Weights of a small transformer language model: capped logits, 10094 steps.
Each number is 128 + 24 x the weight over its row's rms, rounded and kept within 0 to 255. Layers, rows and columns count from 0. The size above them is the row's rms in percent of the matrix's.

# layer 8 attention query, 384x256, rms 0.0784, rows 50-76,178-203,306-331, columns 0-63
size [ 87  95 123  86 100 106 100 100  91  92 101 108  96 104 101 103  93  92  91 176 102  97 132 173  93  99  95  99  93 149  80  89  98  86  94  91  86  96 112  81  98  88  92  82  87  96 164  94  90 146 144  82  79 104  87 210  97  85  97  89  97  90  93  83 103  90  92  93  87 102  88  87 136  90  87 105 179  81  91]
[[129  75 143 124 155 128 115  92 127  80 141 171 146  98 124 122 131 128  75 163 141 126  91 138 154 104 129 126 163 132 104 146 147 138 129 105 121 145 145 144 151 145 164 147 114 128 139 134 149  84 150 195 148  92  81 114 120 136 140 109 122 178 106 151]
 [124 124 159  93 103 175 133  94 112 103 161 130 116 130  96  96 151 152 170 120 112 130 132 138 119 123 163  97 156 121 143 118 124  94 165 142 148 137 130 145 138 111 134 169  91 136 148 156 136 106 162 120 140 142 117 145 121 111 140 121 120  96 115 134]
 [117 164 109 157 109 118 108 114 120 130 140 132 157 185  59 152 121 103 146 138 128 141 122 115 157  96 105 144 111 116 102 122 141 126 153 110 158 127 117 125 135 105 130 113 131 145  98 158 133 147 147 121 143 124 154 113 156 130  81 108 136  79 127  94]
 [123  94  86 114 122 119 120 106 132 170 122 165 175 159 147 103 125 127 124 142 149 112 129 126  77 127 110  94 114  87 125 143 113 150 136 164 103  89  73  88 117 126 141 124 130 114 114 162 114 144 115 121 131 140 129  94 126 154 150 134 165 141 145 129]
 [ 96 148 136 156 118 139 112 154  90 134 126 102 105 167 101 100 140 128 114 103 119 157 184 133 139 148 121  78 111 136 108 124 121 190 124 141 117 148 142 119  90 168 116 154  78 111 109 131 149 131 159 108  99 101 142 115 119 101 187  85 130 128 133 127]
 [112 119 141 132  79 125 134 118  93  93 120 105  75 136 120 167 113 126  91 135 127  88 108 115 176 125 143 133 148 144 142 169 128  86 123 158 128 108 121  83 167 145 118  96 114 121 126  95 137 152 101 137 156 119 122  79 132  77 125 152 123 110 138 128]
 [106 138 110 138 126 128 140 152 114 111 120 131 117 155  89 101 140 153 141 117 127 134 154 134 149 111 147 166 110 161 130 131 101 100 112 152 108 107 164 143 127 175  94 101 104 156 153 134 190 130 184 126 124 132 130 127  94 137 101  93  98 114 154 143]
 [ 85 162  90 172 154 143  93 139 112 160 151  85 104 131 138 148 136 175 149 121 117 110 124 129 133  99 127  66 106 112 148  87 127 146  76 123 146 118 139 117 103 133 123 117 103 169 153 104 113 147 125 128 123 113 140 126 136 131 122  95 121 133  88  89]
 [181 142 131  75 109 130  94 100 124 129 120 135 134 129 131 120 147 158  95 131  97 129 108 122 116 125  97 151 114 125 132 112  72 115 140 159  91 124 126 130 172 130 141 155  95 121 132 157 116 109 154 102  93 148 113 102  91  91 122 146 150  84 148 121]
 [135 126 150 169 124  85 152 112 124 140  93 124 142 119 132 152 124 172 198  98  96 128 131 128 147 160 117 139 101 140 139 114 104 127 144 121 133 123 127 125 109 107 157 117  93 112 115 127 158 143 118  96 136 114 185 150 160 132 114 102 140 119 102 170]
 [131 161 113 111 110 178 118 160 146 132 115  96 128 119 122 108 141 144 120 106 168 153 132 140 124 104 110 102  96 115 126 145 147 114  98 156 166 134 136 147 107 141 105 157 138 135 120 113  81 125 129 105 168 130 110 135  93 136 136 110 137  90 169 172]
 [133 162 125 107 122 136 138 139 147 156 109 125 138 139 133 132 182 103 126 136 158 120 107 165 167 138 134 102 128 114 130 173 128 111 167 136 139 144  98 113 150 143 166 130  69  84  82 100 101 101  98 100 165 142 126 154 135 135 121 127 148 138 179 127]
 [128 111 161 130  98 171 122 134 109  92 147 101 111 154  99 173 108 123 106  81  94 119 158 131  98 132 149 125 120 120 129 113 135 163 128 123 123 129  89  69 147 175 114 121 119 139 148 127 176 101 164 111 124 131 154 105  77 136 144 121 133  92 161 129]
 [147  97 100 146 133 107 130 146 133 126 103 145 153 130 128 141 101 121 113 136 126 135 108 129 121 111 139 158 107 114 138 154 131 110 131 184 146 136 159 118 144 128 116 114 111 190 144  69 122 129 130 107 155 108 162 157 101 119 133 151 149 143 120  96]
 [114 115 112 142 129  79 108  97 122 149 132 131 212 143 107 156 157 106 105 107 113 112 118 156 119 123 141 123 148 121 138 151 137 136 153 142  87 183 134 159 114  99 119  81 135 119  79 124 163 151 128  82 130 139 160 120 140 153 134 139 151 182 129 146]
 [118 109 133 107 179 105 119 152 147 138 143 121  76  82 118 123 151 132 120 121 156 141 134 139 153 120 110  93  76 144 103 127 138 160 136 111 148 178  79 111 162 120 111 153 172  78  96 116 103  97  67 139 125 128 116 111 155 113 129  97 144  98 139 126]
 [135 133 126 159  96 148 145 164 125 148  95 104  87 143  97 135 151 120 138 146 162 149 143 119 145 117 116 127 116 122 141 109 167 151 124  90 128 107 133 131 123 127 133 126  47 109  42 124  77 156 153 118 149 128 156 128 104 106 126  79 118 141 136 125]
 [139 118 117 145 208 161 143 139 119 136 116 104 113 106 122 135  88 119 130 141  87 136 157 140 126 120 130 149 142 142 130 136 127 147 102 102 144 112 119 173 111 114 148 134 110 111 119 147 130 127 151 164 150 149 135 133 103 124 142 161 147 173 126 102]
 [154 105 141 113 115 127 105  90 123  96 128  99 125 140 124 135 115 119 124 158 130 123 123 171 188 137 136 152 134 138 126 141 111 117  99 108 107 122 126 147 173 129 112  91 146  94 155 145 137 137 106 120 107 128 116 131 149 138 129 139 136 152 176 138]
 [123 127 189 118 121 115  82  95 133 145 140 100 153 135  98 126 148 119 158 135 101 159 106 160 162 134 123 140 157 123  97 128 138 134 160 120 117 147 120 174 136 146 103 171 176 131 128 150 142 170 161 126  84 119 109  87 141 134  85 158 150  96 140 121]
 [144 137 116 133 134 170 125 130 136 165 133  82  75 139 118  98 127 171 149 179 118 142 132 107 134 144 121 147 160 132 137 141 149 102  98 125 130 144 149 141  99 135 119 129 109 110 119 148 147 136 131 136 123 128 155 115 118 147 125 125 124 123 127 121]
 [121 140 125 119 133  93 115 132 138 127 125  89 138 130 106 138 154 130 139 155 124 160  91 155 118  59 119 118 109 144 121 133 135 109 111 159 112 130 153 178 125 156 128 155 195 130 154 130 138 115 171 112  99 135 130 143  80 104 105 138 124 104 145 112]
 [135 116 157 121 125  81  93 110 101 132 114  92 115 128 167 147 115 133 107 140 129 134 111 140 132 116 110  90 146 175 153 133 145 137  96 138 116 111 108  88 160 127 148 175 178 102 133 136 123 139 120 108 145  99 116 139  82  95 109 155 132 145 113 163]
 [122 161 110 165 104 143 116 117 114 127 110 115 161 156  67 152 145 130 165 135 132 156 158 160 149 128 124 159 126 107 107 120 147 108 130 135 139 120 108 135 132 138  78  99 119 127 107 189 144 150 132 114 108 142 158 113 166 111  98  98 135  87 116 113]
 [148 155 140 118 140 100 102 110 165 106 156 131 182 110 120 109 154 149 150 124 159 126  82 102 146 138 108 169 144 109 113 117 115  76 141 138 137 139 129 174 129 124  81 118 118  90  89 142 147 178 111 128 140 136 133 104 179 153 111 113 146 125 116 108]
 [100 122 126 169 143 156 158 157 115 110 112 163 108 125 124  86 145 119 137 172  98 137 155 124 115 122 102  71 132 147 167  88 104 166 106 143 126  98 119 110 114 129 137 137 155 138 126 114 106 167 113 149  87 121  82 134  99 142 147 114 115 129 141 122]
 [119 114 124 145 118 148 125  65 138 140 117 118 128 134 151 142 138 144 104  87 142 131 122 119 140 156 151 139 143 101 128 106 154 104 104 130 151 141 124 156 117 128 118 124 130  98 133  97 127 108  53 134 100 127 132 140 141 143 109 143 106 116 137 163]
 [142 138 168 111 121  95 133 123 138 145 115 158 129 100 137 162 117 119 142 134 122 133 108 113 154 117 122 109 149 129  83  86 125 143 150 106 114 120 132 127 134 114 150 108 140 145  90 117  81 122 124 127 167  78 116 110 120 133 133 128 184 191 138 105]
 [129  85 121  69 112 155 124 113 146 101 167 133 147  99 118 142 144 108 121 131  89 150  94 131  74 117 145 136 150 107 130  70 146 116 152 113  91 140 116 127 165 124 121 151 104 139 104 144 121 125 128 105 138 128 132 130  80 141 129 138 126  76 107 138]
 [129 105 109 118 173 149 146  97 122  86 123  91 132 147 103 112 145 125 118 102 115 141 161 139 151 129  98 163  85 103 103 132 136 112 155 125 127 139  90 127 126 114  97 141 123 138 118 131 146 134 167  91 108  95 142 125 139 135  95 120 129 104 134 113]
 [141 108  86 151 152 117 100 133  67 148 118 120 104 175 130  97 185 155 130 124 167 106 122 105 106 166 131 170 153 177 133 152 143 134 135 170 112 122 110 119  93 157 136 158 120  78 122 139 115 156 166 118  97 128  74  89 154 164 127 132 130 131 118  76]
 [133 133  98 158 150 135 154 128  95 112  90 118 137 136 128 154 144 130 116 149 130 142 123 170 143 104  52 130 110 151  92 163 162 185 119 131 141 172 139 136  98 143 122 135 133 159 121 102  87 120 174  98 142 127 144 123 121 100 117 123 130 123 146 157]
 [132  76 143 130 104 119 141 176 120 134 148 121 124 110 115 169 114  92 115 129 108 122 109  79 124 109 157 108 121 114 151 118 161  98 114  85 128 119  94  95 150 158 142 128 115  96  86 132 111 118 158 144 107 153 127 134  78  87 114 156 142 119 118 151]
 [142 152 115 127 169 136 112 178 135 159 116 125 120 114 108 129 105 104  88 147  72 163 148 147 129 152 112 129  74 122 153 141  99 144 122 168 103 143 162 107 144 113  92 113 137 155 136 126 123 142 116 116 125 175 136 105 162 141 108 133 161  84 120 144]
 [113 169 168  84 122 146 100 125 102 149 135 115 157 116 121 110 116 135 129 131 157 136 133 145 166 107 145 115 104 156  83 170 138 108 106 150 136 119 114 133 131 114 133 101 129 152 103 111 126 139 128 144 103 145 136 157 117  77 117 129 124 144 147 142]
 [164 121 103 112 160  81 128 146 107 121 132 145 145 154 105 143 113 142  63 182 141 155 131 142 154 100 142 144 178 150 141  69  93 143 146 140 111  88 139 118 134 171 148 170  97  86 163 147 125 148 131 136 131 132 113 116  96 114 101 153 131 157 128 126]
 [114 112 117 128 103 160 132 153 113 132 127  85 139  89 112 150  90 116 143  99 168 133 168 177 156 161 135 123 165 115 119  77 139 118 146 118 103 159 175 147 130 156 154 120  88 133 109 156 115 137 183 167 141 136 126 168 143 119 121 149 133 122 151 172]
 [132 103 154 127 112 144  75  95 162 144 101 156 152 143 154 153  85 148  99  74 177 137 125 124 131 112 108  99 140 137  79 133 136 120 102 136 127  63 149 121 126 116 153 115 143 128 124 146 105  90 166  92 142 164 131  87 130  89 153 100 137 125 107 141]
 [149  95 155 109 151 123 144 103  88 144 160 110 155 118 127 143 124 130 169 146 147 139  85 160 151 138 144 166 121 125  94 137 140 108 112  85 137 117 125 100 147 135 132 127 150 111 102 113 121 107 124 145 170 104 157 153 163 122  98 167 123 114 157 178]
 [110 117  88 134 148 133 144 159 178 125  75 150 112 122 118 100 129 148 107 111 160 122 153  94 118 173 111 119 138 120 146 176  84 138  92 145 128 120 126  63 138 167 110 125 120 190 165 104 138  97 110 109 106 145 101 123 157 118 179 114  92 150  96 141]
 [122 132 154 132 127 141 145 136 178 112 136 129 142 126  91 167 129 118  82 185 130 161 132 151 129  55 163 117 172 117 133  98 157 113 140 110 125  88 186 172 183 103 105 135 105 114 128 133 143 114 142 115 123 102  83 125 110  81 147 155 122 126 132 116]
 [117 151 154 132 125 113 104 119 149 124 139 131 122 112 126 144 122 151 132 156 113 165 146 127 140 115 113 158 128 100 141  96 112 132 138 141 113 149 101 117 163 110 105  77 118 151 106 177 128 146  59 141 129 184 106 135 125 140 118 143 141 155  96 153]
 [109 110 111 139 135  90 150  72 137 149 131 151 124 103 131 151 160 118 142 127 154 116 144 158 138 159 127 140 132 166 146 140 142 133 152 142 141 134 114 101 137 101  54 126 102  90 100 109 134 132  97 122 149 138 114 114 149 107 119 121  99 101 134 164]
 [147 137 136  88 130 110 136 156 164 138 133 138  98 121 170 117 102 102 133 111 147 113 125 107 178 159 109 128 133 122 153 113 115 110 144 179 126 137 164 109 188 116 134 134 117 142 117 119 177  97 106 142 130 145 150  92 104  91 144 112 109 143 168 123]
 [109 151 133 105 173 128 130 200 134 133 162 131 128  78 168 127 122 118 166 126 112 117 146 121 147 138 141 151 143 136 151 106 108 144 160 100  82 105 133 107 142  94 118 132 107 158 127 186 164 149 119 113 132 123 173 113 138 136 144 151 157 157 151 102]
 [141  78 158 135 137 154 108 113 163 138 122 135 134 116 120 148 122 122 156  90 165 119 125 157 105 150 147 123 134 109 134 131 137 134 110 144 111 113 117 115 101 119 138 107  92  86 148 139 110 143 115 114 133 116 156  90 108 155 159 107  91 138 127 143]
 [ 87 131 110 122 143  66 156 141  92 109 138 156  98 108 144 126 179 138 103  69 122 118 135 119 148  92 119 175 133 122 119 125 112 103 166 157 114 149  98 124 158 134 113 106 139 148 164 120 149 157 140 108 113 110 128 159 117 135 113 148 132 128 150 109]
 [124 126 132 137 132 152 121 126 127 128 114  72 112 111 144 131  99 134 190 111 124 148 168 135 142 139 106 106  88 132 133 120 132 134 115 107  94 111 137 113 132 126  95  84 122 190  89 122 152  84 171 126 105 139 173 161 113 105 159 141 117 111 138 140]
 [149 136 141 102 126  99 149  99 120 104 171  96 160 143 140 122 110 164  81 103 121 152 156 141 148  79 122  93 133  92 106 110 114 108 157 137  92  80 123  94 144 127 122 113 141 132 153 130 163 131 119 115 150 120 118 151 151 105 100 136 167 118 141  89]
 [ 79 137 145 119 157  97 162 102 138 136 157  91 134 146 107 142 115 114 101 141  84 131 131 151 110 123 112 116 106  95 126 108 149  79 199 142 130 129 169 142 166 155 164 136 124 128  98 104  70 142 154 106 111  89 114 135 139  96  82 154 169 128 165 111]
 [134 136 119 134 110  90 118 128 141 156 109 128 126 126 158 160 126  88 103 177 113 134 113 109 122 127 103 112 142 152 162 130 119 158 134 179 119 126 155 155 139 155 153 129 100 102 113  83 103 127  96 153 129 170 105 124 138 104 171 144 152 163 144 151]
 [138 117 129 138 125  92 146 125 135 135 117 119 138 103 162 150 104 126 129 140 148 153 142  99 117 137 136  94 145  91  92 132  86 121 131 142  96 141 116 113 155 129 147 130  77 150  84 118 121 129 128 143  89 152 144 158 171  97 168 135 135  92 117 139]
 [ 85 132  99 156 124 134 147 133 112 109  80 146 132 141 135 108 161 134 144 105 103 127 145 153 127 125  95  95 144 172  99 118 143 136 118 119 115 124 155 116 118  79 128 156 130 137  93 151  92 137 123 162 137 106 114  94 150 140 117 110 112 127 132 104]
 [101 112 125 118 145  97 135 112 116 130 135 146 167 111 124 139 142 115 142  96 149  90  88 161 132 116  82 107 149 169 106 162 121 161  62 131 102 154 110 132  88 114 163 101 123 157 142 127  89 104 155 159 149 121 153 128 106 144 130 182 134 130 104 184]
 [102 124 150 143 145 161 132 138  87 116 135 100  97  76  89 128 141 138 171 120 137 148 167 104 162 117 146 108 142  93 128 145  63 191 150 105 117 169 139 164 117 118 123 113 106 124  95 152 154 110 124 120 144 184 146 111 127 167 147 102 124  96 156 166]
 [142  98 133 145 135 108 135 143 136 131 158 161 129 135 145 148 142 127 112 102 167 100  80 113 134 116 138 134 166 148 169 131 111 129 148 159 143 121 129 130 108 110 194 125 134 123 103 105 122 104 116 158 150 137 143 155  90 119 166 136 127 177 134 160]
 [152 154 107 119 154 135  91 123 148 119 114 145 126 176 146 142 113 140 125 158 162 128 135 120 133 141 102 138 149 107 122 130 147 152 120 186 121 141  81 141 130 117 166 145 161 110 111 139 117 163 112  76 115 143 161 142 143 129 165  95 125 122  93 115]
 [105 131 122 126 147  66 108 123  88 170 110 143 103 141 117 101 122  97 146 159 159 151 166 213 140 149  74  85 102 117  55 128 123 107 145 113 126 155 152 119 126  75 109 151 107 115 170 100 110 125 104 133 125  88 118 142  98 138 138 124 142 148 117 139]
 [146 115 137 117  98  88 137 158 110 155 125 118 139 149 161  97 134 121 165 109 141 130  90 117 120 101 142 143 127 145 162 157 126 130 106 102 128 145 127 165 113 129 105  99 117 140 147 115 136 138 138 147 139 112 109 101  93 119 123 148 158 116 133 187]
 [149 152 151 129 129 165 133 145 121 158 118 127 123 100 119 106 145 127 147 149 129 151 138 159 100 139 160 128 119 144 129 188 107 144 158 131 141 100 163 174 105 145 107 123 109 125 180 122 138 116 155 103 100  84  87  73  99 112 121 131 171  73 135 139]
 [138 134  92 125 171 110 108 141 121 163 111  96 116 138 119 137 111 119  94 162 120 151 139 124 113 113 149 101 109 116 153 137 113 158 159 159 123 143 171 167 125  98  99 103  90 146  63 155 160 128  99 145 124 100 124  92 143 126 110 143 127 160 139 130]
 [158 139 125 134 104  98 119 114 113 174 101 147  80 129 142 152 111 167 106 141 151 163 147 143 114 134 112 145 134 126 139 169 164 165 161 159 103  92 127  83 126 122 143 105 111  76  98 133 130 110 112 141 101 142 126 121 101 156 138 144 138 121 112 126]
 [132 124 144 115 124 151 149 135 158 131 108 124 137 101 152 151 155 157 169 139 105 131 131 142 109  94 127 112 138 130 141 125 122 107 130  67 128 137 133 131  88 121 135 131 101 147 126 100 102 120 109 141 108 123 128 101 119 106 108 147 137 133 142 123]
 [148 166 112 181 115 130 102 163  89 123 100 132 106 135 107 168 126 115 129  53 115 151 132 122 116 102 148 120 145 139 132 136 117 107 150 134 155 121 136 147 111 118 148 143  96 140  99 122  74 123  68 123  88 138 110 137 132 119 181 128 140 114 105 143]
 [147 109 113 116  98 120  97 131 112 127 141 113 146 186 146 140 126 101 115 146 154 125 116  92 140 124 154 178 131 148 184 132 108  82 113 114 106 116 124 104 137 109 142 131  74 109 144  79 125 119  98 125 211 160 169 134 165 121 174  97 110 134 105 168]
 [ 96 145 107 110 126  88 139 151  95 116 118 148 106 130 143 170 132  93 122  72 137 126 124 164 146 117 149 135 159 117 120 128 108 168 129 106 156 153 143 100 154 132 128 165 111 154 125 139 125 152  80 151 115 116 109  96  79 124 113 151 120 112 133 132]
 [ 97 134 142 151 117 120 138 127 109 129 162 102  93 158  95 143 104 111 126 198 145 122 110 138 127 135 124 132 138 106 155 112 136 140 143 101 159 101 172 114 153 116 139  69 146 121  98 108  93  90 101 130 166 127 133 119 135 127 121 153 155 155 143 113]
 [116 119 140 135 118  95  92 152 132 162 149 125 147  66 134 133 139 121 112  67 141 154  87 131  75 103 170 147 156 132 113 143 112 131 125 119 122 128 142 134  88  91 132 132  84 146 145 131 156 112 113 159 135 135 109 166 120 163 185 124 115 148 130 128]
 [124 108 103 127 153 120 130 109 150 106 148 134 116 189 137 116  94 107 108 132 124 154 112 117 105 132  99 130  71 148 118 139 136 120 148 138 190  87 149 124 142 106 132 115 157 140  79 117 107 105 143  95 118  99 113 137 113 113 133 108 145 148 160  91]
 [149 112 101 138 164 129 130 117 108 132  90 104 135 146 145 151 121 141 128 114 130 145 162 124 180 128  66 129  97 152 135 160 132 104 100 156 119 121 111  65  89 127  66  84 146 155  90 153 124 117 131 137 109  90 123 129 106 136 152 116 120  97 105 115]
 [123 135 111 110 150 118 148 145 145  67  90 136 127 137  99 113 123 106 144 160 113 123 150 125 149 153 124  90 132 129 136 153 147 165 166 180 140 114 139 159 129 112 157 125 139 135  99 169 188 142 127 149 121 143  99 155  90 159 159 133 136 144 120 107]
 [148 130 131 117 103 113 192 129 102 110 105 111  86  99 135 123 102 141 106 129 130  97 104 144 113 139 147 113 115 103 154 120 133 133 152 138 138 115 120 112  88 156 115 154  97  71 141  99 138 136 126 133 150 180 110 135 114 155 144 137 117 139 158 189]
 [124 128 134 123 132 145 145 132 163  85 141 155 170 110 111 136 147 153 137 127 151 139 126 139 149 125 120 141 134  85 126  98 141 118 133 125 165 131  95 167 120 159 129 120 126 181 117 155 149 117 159  99 116 163 119 164 102 156 103 135 118 113 120 132]
 [145 129 111 118 109 152 148 142 158 127 127 111 120 152  98 113 136 138 130 148 126 130  90 106 151 124 141 149 169 121 206 130  92 102 111 145 153 147 103  94  70 140 134  81  85  94 100 139 168  89 117 135 115 142 139 147 109 163 115 136 153 123 115 120]
 [ 99 124 148 103 130 112 125 119 128 141 159 102 131  73 109 102 133 112 132 133 145 133  98 112 121 106 147 141 127 139 175 182 135  96 104  98 114 158 106 125 155 121 138 119 150 106 139 128 159 122  74 172 131 151 131  89 108 123 133 148 143 121  86 168]
 [139  84  99  99 116 105  99 136 143 143  70 114 155 160 126 120 133 103 118 131 143 142 147 153 117 140 117 111  95 128 121 141 143 136 131 139 102 140  96 121 121 153 163  90 126 116 150 153 102 123 132 117 124 150 149  87 154 101 162 117 130 126 114  91]
 [149 112 103 135  91 149  98 161 131 144  88 101  75 169 149 125  95 126 123 148 131 101 138  95 150  91 107 112 141 166 154 181 147 122 136 172  99 139 130 140  85 143 132 127 124  85 124  81  93 126 124 150 143 119 111  93 136 109 184  92 108 139 138 150]
 [148 186 100 147 151 122 122 126 130 121 139 148 100 140 150 142  88 112  87 141 133 150 124 101  65 143 129 150  99 139 156 140 133 141 134 119 183 144 145 115 119 127 135 152 115  99 136 122 159 124  85 132 165 156 110 113 154 162 173 122  98 118 133 112]
 [120 175 152 115 129 125 171 146 138 136 114 129 116 107  90 132 134 116 108  98 132 115 171 165 108 151 130 106 121 109 107 146 141 134 178 109  99 124 117 107 121 110 153 172 119 159 143 152 153 126 117 111 140 134 120 115 147 133 132 139 147 111 139 134]]
# layer 8 attention key, 128x256, rms 0.0709, rows 50-75, columns 0-63
size [115 106 107  96  93  99  97  95  93  91 107  86  88  95  94  96  99  88  98 107 100  94  98 124  93 111]
[[150 148 139 149 117 101 169 139 145 120 106 121  99 116 106 111 112 144 101 128 110 111 101 148 154 124 134  99 126 143 154 154  98 131 150 127 134 117 154 129 144 147 162 126 125 125 208 110 138 118 125 101 107 126 143 129 177 144 116 118 162 125 131 164]
 [ 96 104 105 144 117 162  46 115 130 142 181 130 138 197 136 129 145  86 141 120  92 132 139 128 134 176 154 133 129 125 128  50 119 121 134 110  87 109 128 114 163 118 159 144 126 142 103 155 102 145 147 137 121  89 154 138  97 133 116 132 129 134 171 117]
 [125 129 139 146 116 104 111 116 129 115 120  50 150 123  88 179 122 125 180 112 113 145 140 124 144 123 117 132 154 124 145 124 129 115 140 101 124 101 127 196 144 181  99 115 153 106  95 136 109 144 110  91 107  97 158 136 134  96 110 140 148 114 124 100]
 [116 123 144 115 128 119  91 142 137 129 155 131 132 148 152 104 113 147 136 119  82 149 141 173 100 126  92 125  96  48 104  88 143 122 108 131 134 128 134 171  93 114 143 152 102 162 151 157 168 115 147 156 100 115 114 132  93 124 121 118 116 150 117 134]
 [114 126 155  90 139 136 135 129 152  79 132 106 152 156 130 133 129 161 101 148  97 156 136 108 115  95  69 141  94 139  93 175 104 159 138 150 170 140 104 169 134 138  95  99 120 140 117 131 100 145 122 126 140 153 100 119 145 155 122 111 140 102 164 105]
 [148 149 102 124 167 146 135 158 136  81 117 105  77 109 149 143 107 160 142 172 147 111 111 187 115 175 122 123 165 184 133 113 130 139 127 131 107 101 116 162 144 134 121  76 174 161 150 135 122 110 157  98 142 110 145 146 110 100 145 108 113 110 158 138]
 [141 140 143 153 102 142 106 110 179 122 134  78 144 136 156 139 112 165 119 133 137 115 145  95  98 134 149 163 126 127 192 119 123 121 160 149 149 153 109 163 121  98 101 130 123  64 125 161 124 143 144 123 149 124 146 122  89 138 133 132  61 179 136 106]
 [ 98 147  82  96 131 129 137 134 123  98 114 123 154  75 141 143 117 127 156  98 102 132 142  72 152 107 120 129 133 112  88 148  94 191 104 115 173 159  91 132 111 185 152 146 157 107 150 135 142 144 144 149 118 105 153 196 120 196 116 129  97 140 149 117]
 [ 98 115 150 107 162 153  98 100 133 105 190 177 175  72 121 128 167 127 136 151 115 187 161 140 105 132 125  84 135 122  99  98 117 117 126 139 143 117 150 111  61 129 127 113 123 185 106 130 102 117 153 138 119 122  73 120 129 151 143 157 140 168 115 100]
 [126 146 113 129 145 142 126 145 140 135 164 109 137 162 133 119 118 126 131 183 113 146 103 117 138 123 151 158 182 139 138 188 113 122  92 171  88  88 100  72 129 118 102  73 124 116 133 124 164 123 121 135 181 111 146 123 130 135 109 135 126 152 121 115]
 [158 141 155  85  93 111  94  85 106 106 104 160 132 144 145 117 130 134 101  86 119 133 128 150 139 117  90 143 170 144 106 161 145 143 108 125 144 118 193 113  79 136 144 109 138 127 125  97 131 153 131 108 134 116 118 140 208 159 140 116 134 166 138 134]
 [ 88 138 123 164 148 125 137 122 129 113 120 108  80 115 133 127 162 122 156 107  98 152 129 148 134 139 113 144 147 142 125 107 148 132 128 136 131 152 175  89 102 128 105 150 109 109 128  94 141 154 127 129 117 115 110 112 185 132 141  95 137 110 111  99]
 [161 114 163 106 122 165 116 144 120 141 109  89 131  71 118 113  97 158 145 134 127 137 137 137 153 140 152 107 105 118 125 123 130 108 109 153 115 120 126 151 180  99 164 138 156 140  80 125  91  91 155 135 133 137 127 124  86 154 149 108 131 113 198 147]
 [156 131 130 141 129 124 128 130 106 148 157  96 116  73 132 150 107 139 141 134 114 143 113 130 152 123  85  92  93 138 133 128 185 109 143 145 152 129  92 134 135 137 160 106 122 117 184 109 114 125 100 106 108 165 125 104 172 129 150 112 132  83 118 162]
 [194 130 138 159  79 151  92 133 119 138 108 124 159 102 120 133 123 118 133 120 120 105 106 148 156 143 136  79 115 129 115 151 140 121 124 100 106 120 153 117 143 155 146 123 106 119 154 139  85 142 116 107 134 125 138 106 143 129 117 142 142 185 115 113]
 [115 139 134 104 106 136 112 107 121 106 115 140 103 134  97 108 107 134 124  99 138 153  84 112 140 122 124 170 129 142 161 150 161 101 143 147 116 127 134 136 170 125 111 129 123 134 145 137 146 126  85 112 115 124  98 167 159 151 126 140 107 105 118  98]
 [138 130 141 136  97 176 148 130 164  85 165 114  93 134 133  82  99 164 120 185 138 166 132 128  85 142 139 110 136 148 142 147 103 148 146 104 117 135 100 124 135 156 139 191 123 116 128 107 165 153 114  88 133 131 155 129 176 119 125  81 101 126 145 163]
 [ 98 121 117 137 146 131 121 104 121 155 125 171 118 116 185 127 155 139 129 106 170 141 141  94 133 163 154 116 120 140  85 104 133 134  87  79 151 109  70 115  96 122 180 157 103 146 127 156 166 115 126 147 139 129 121 136 123 151 120 107 149 177 151 150]
 [104 120 135 143 148 124  85 135  76 146 153 164 162 129 130 126 132 175 137 110 151 112  82 164 125 125 125 129 161 169 132 126 105 127 124 115 146 106 129 102 133 179 151  92 120 146 126 133 174 120  90 127 135 119 137 125 136 104  99 129 147 114 124 122]
 [ 93 121 135 172 122  93 134 154 145 146 154 132 137 170 136 141 119 136 152 141 102 137 128 140 126 101 150  86 119 109 139 140 133  96 120  94 152 139 142 142 107 123 100 122 116 118 114 133  78 118 136  48 132 114 102 147  83 129  96 144 184  89 101 135]
 [147  71 137 154  63 131 106 140 134 133 142 151 122 148 150 110 130 132 140 108 144 134 112 135 133  96  78 150  97 160  68 190 131 131 108  97 134 119 149 139  76 110 175 114 132 132 141 127 145 131  71 126 104 126 123 142 124 117 159  86 114 146 109 136]
 [146 116 113 152 111 109 113 176 122 161 124 119  99 120 115 162 114  93 114 131 130 129 166 125 131 116 152 145 135 134 136 108 132  90 122 108 100 114 141 140 141 145  98 123 141 108 127  94  93 119 136  76  98 118 121 122 168 112 122 139 142 156  89 131]
 [145 143 132 138 137 179 147  98 128 128 157 109 150 158 131 131 152 140 137 153 138 115 111 135  92  95 112  99 142 148 140 149 138 111 123 157 156 142 114 108 144 134 100 108 162 143 142 103 126 112 162 161 124 178 137 106 164 126 145  97 123 121 109 115]
 [143 120 118 118 111 117 138 115 141 187 119 160  81 143 104 135 125 132 144 140 134 148 130 127 126 112 153 110 136 114 150 163 103 131 134 119 100 110 131 113 143  77 178 106  74  99 117 154 152 129  90 130 109 128 148 119  97 182 146 131  99 137 103 104]
 [116 109 141 168 103 151 143 160 125 138 147 131 143 108  97  78 146 168 149 129 103 143 100 166 149 110 137  91 124 145 151 117  96 155  87 140  99 101 152 126 137 100 135  99 103 128 176 148 107 109 143 112 130 147 170 136  90 161 138 108 112 110 109 118]
 [130 150 142 102 128 129  73 125 176 141 143 118 187 159 126 140 138 147 137 163 105 105 139 116 133 113  84 128 124 144  89 139 139 129 107 162 180 117 101  77 110 141 104 115 136 122 148 132 110 145 115 154 114 126 163 110 107 100  72 116 121 150 151 107]]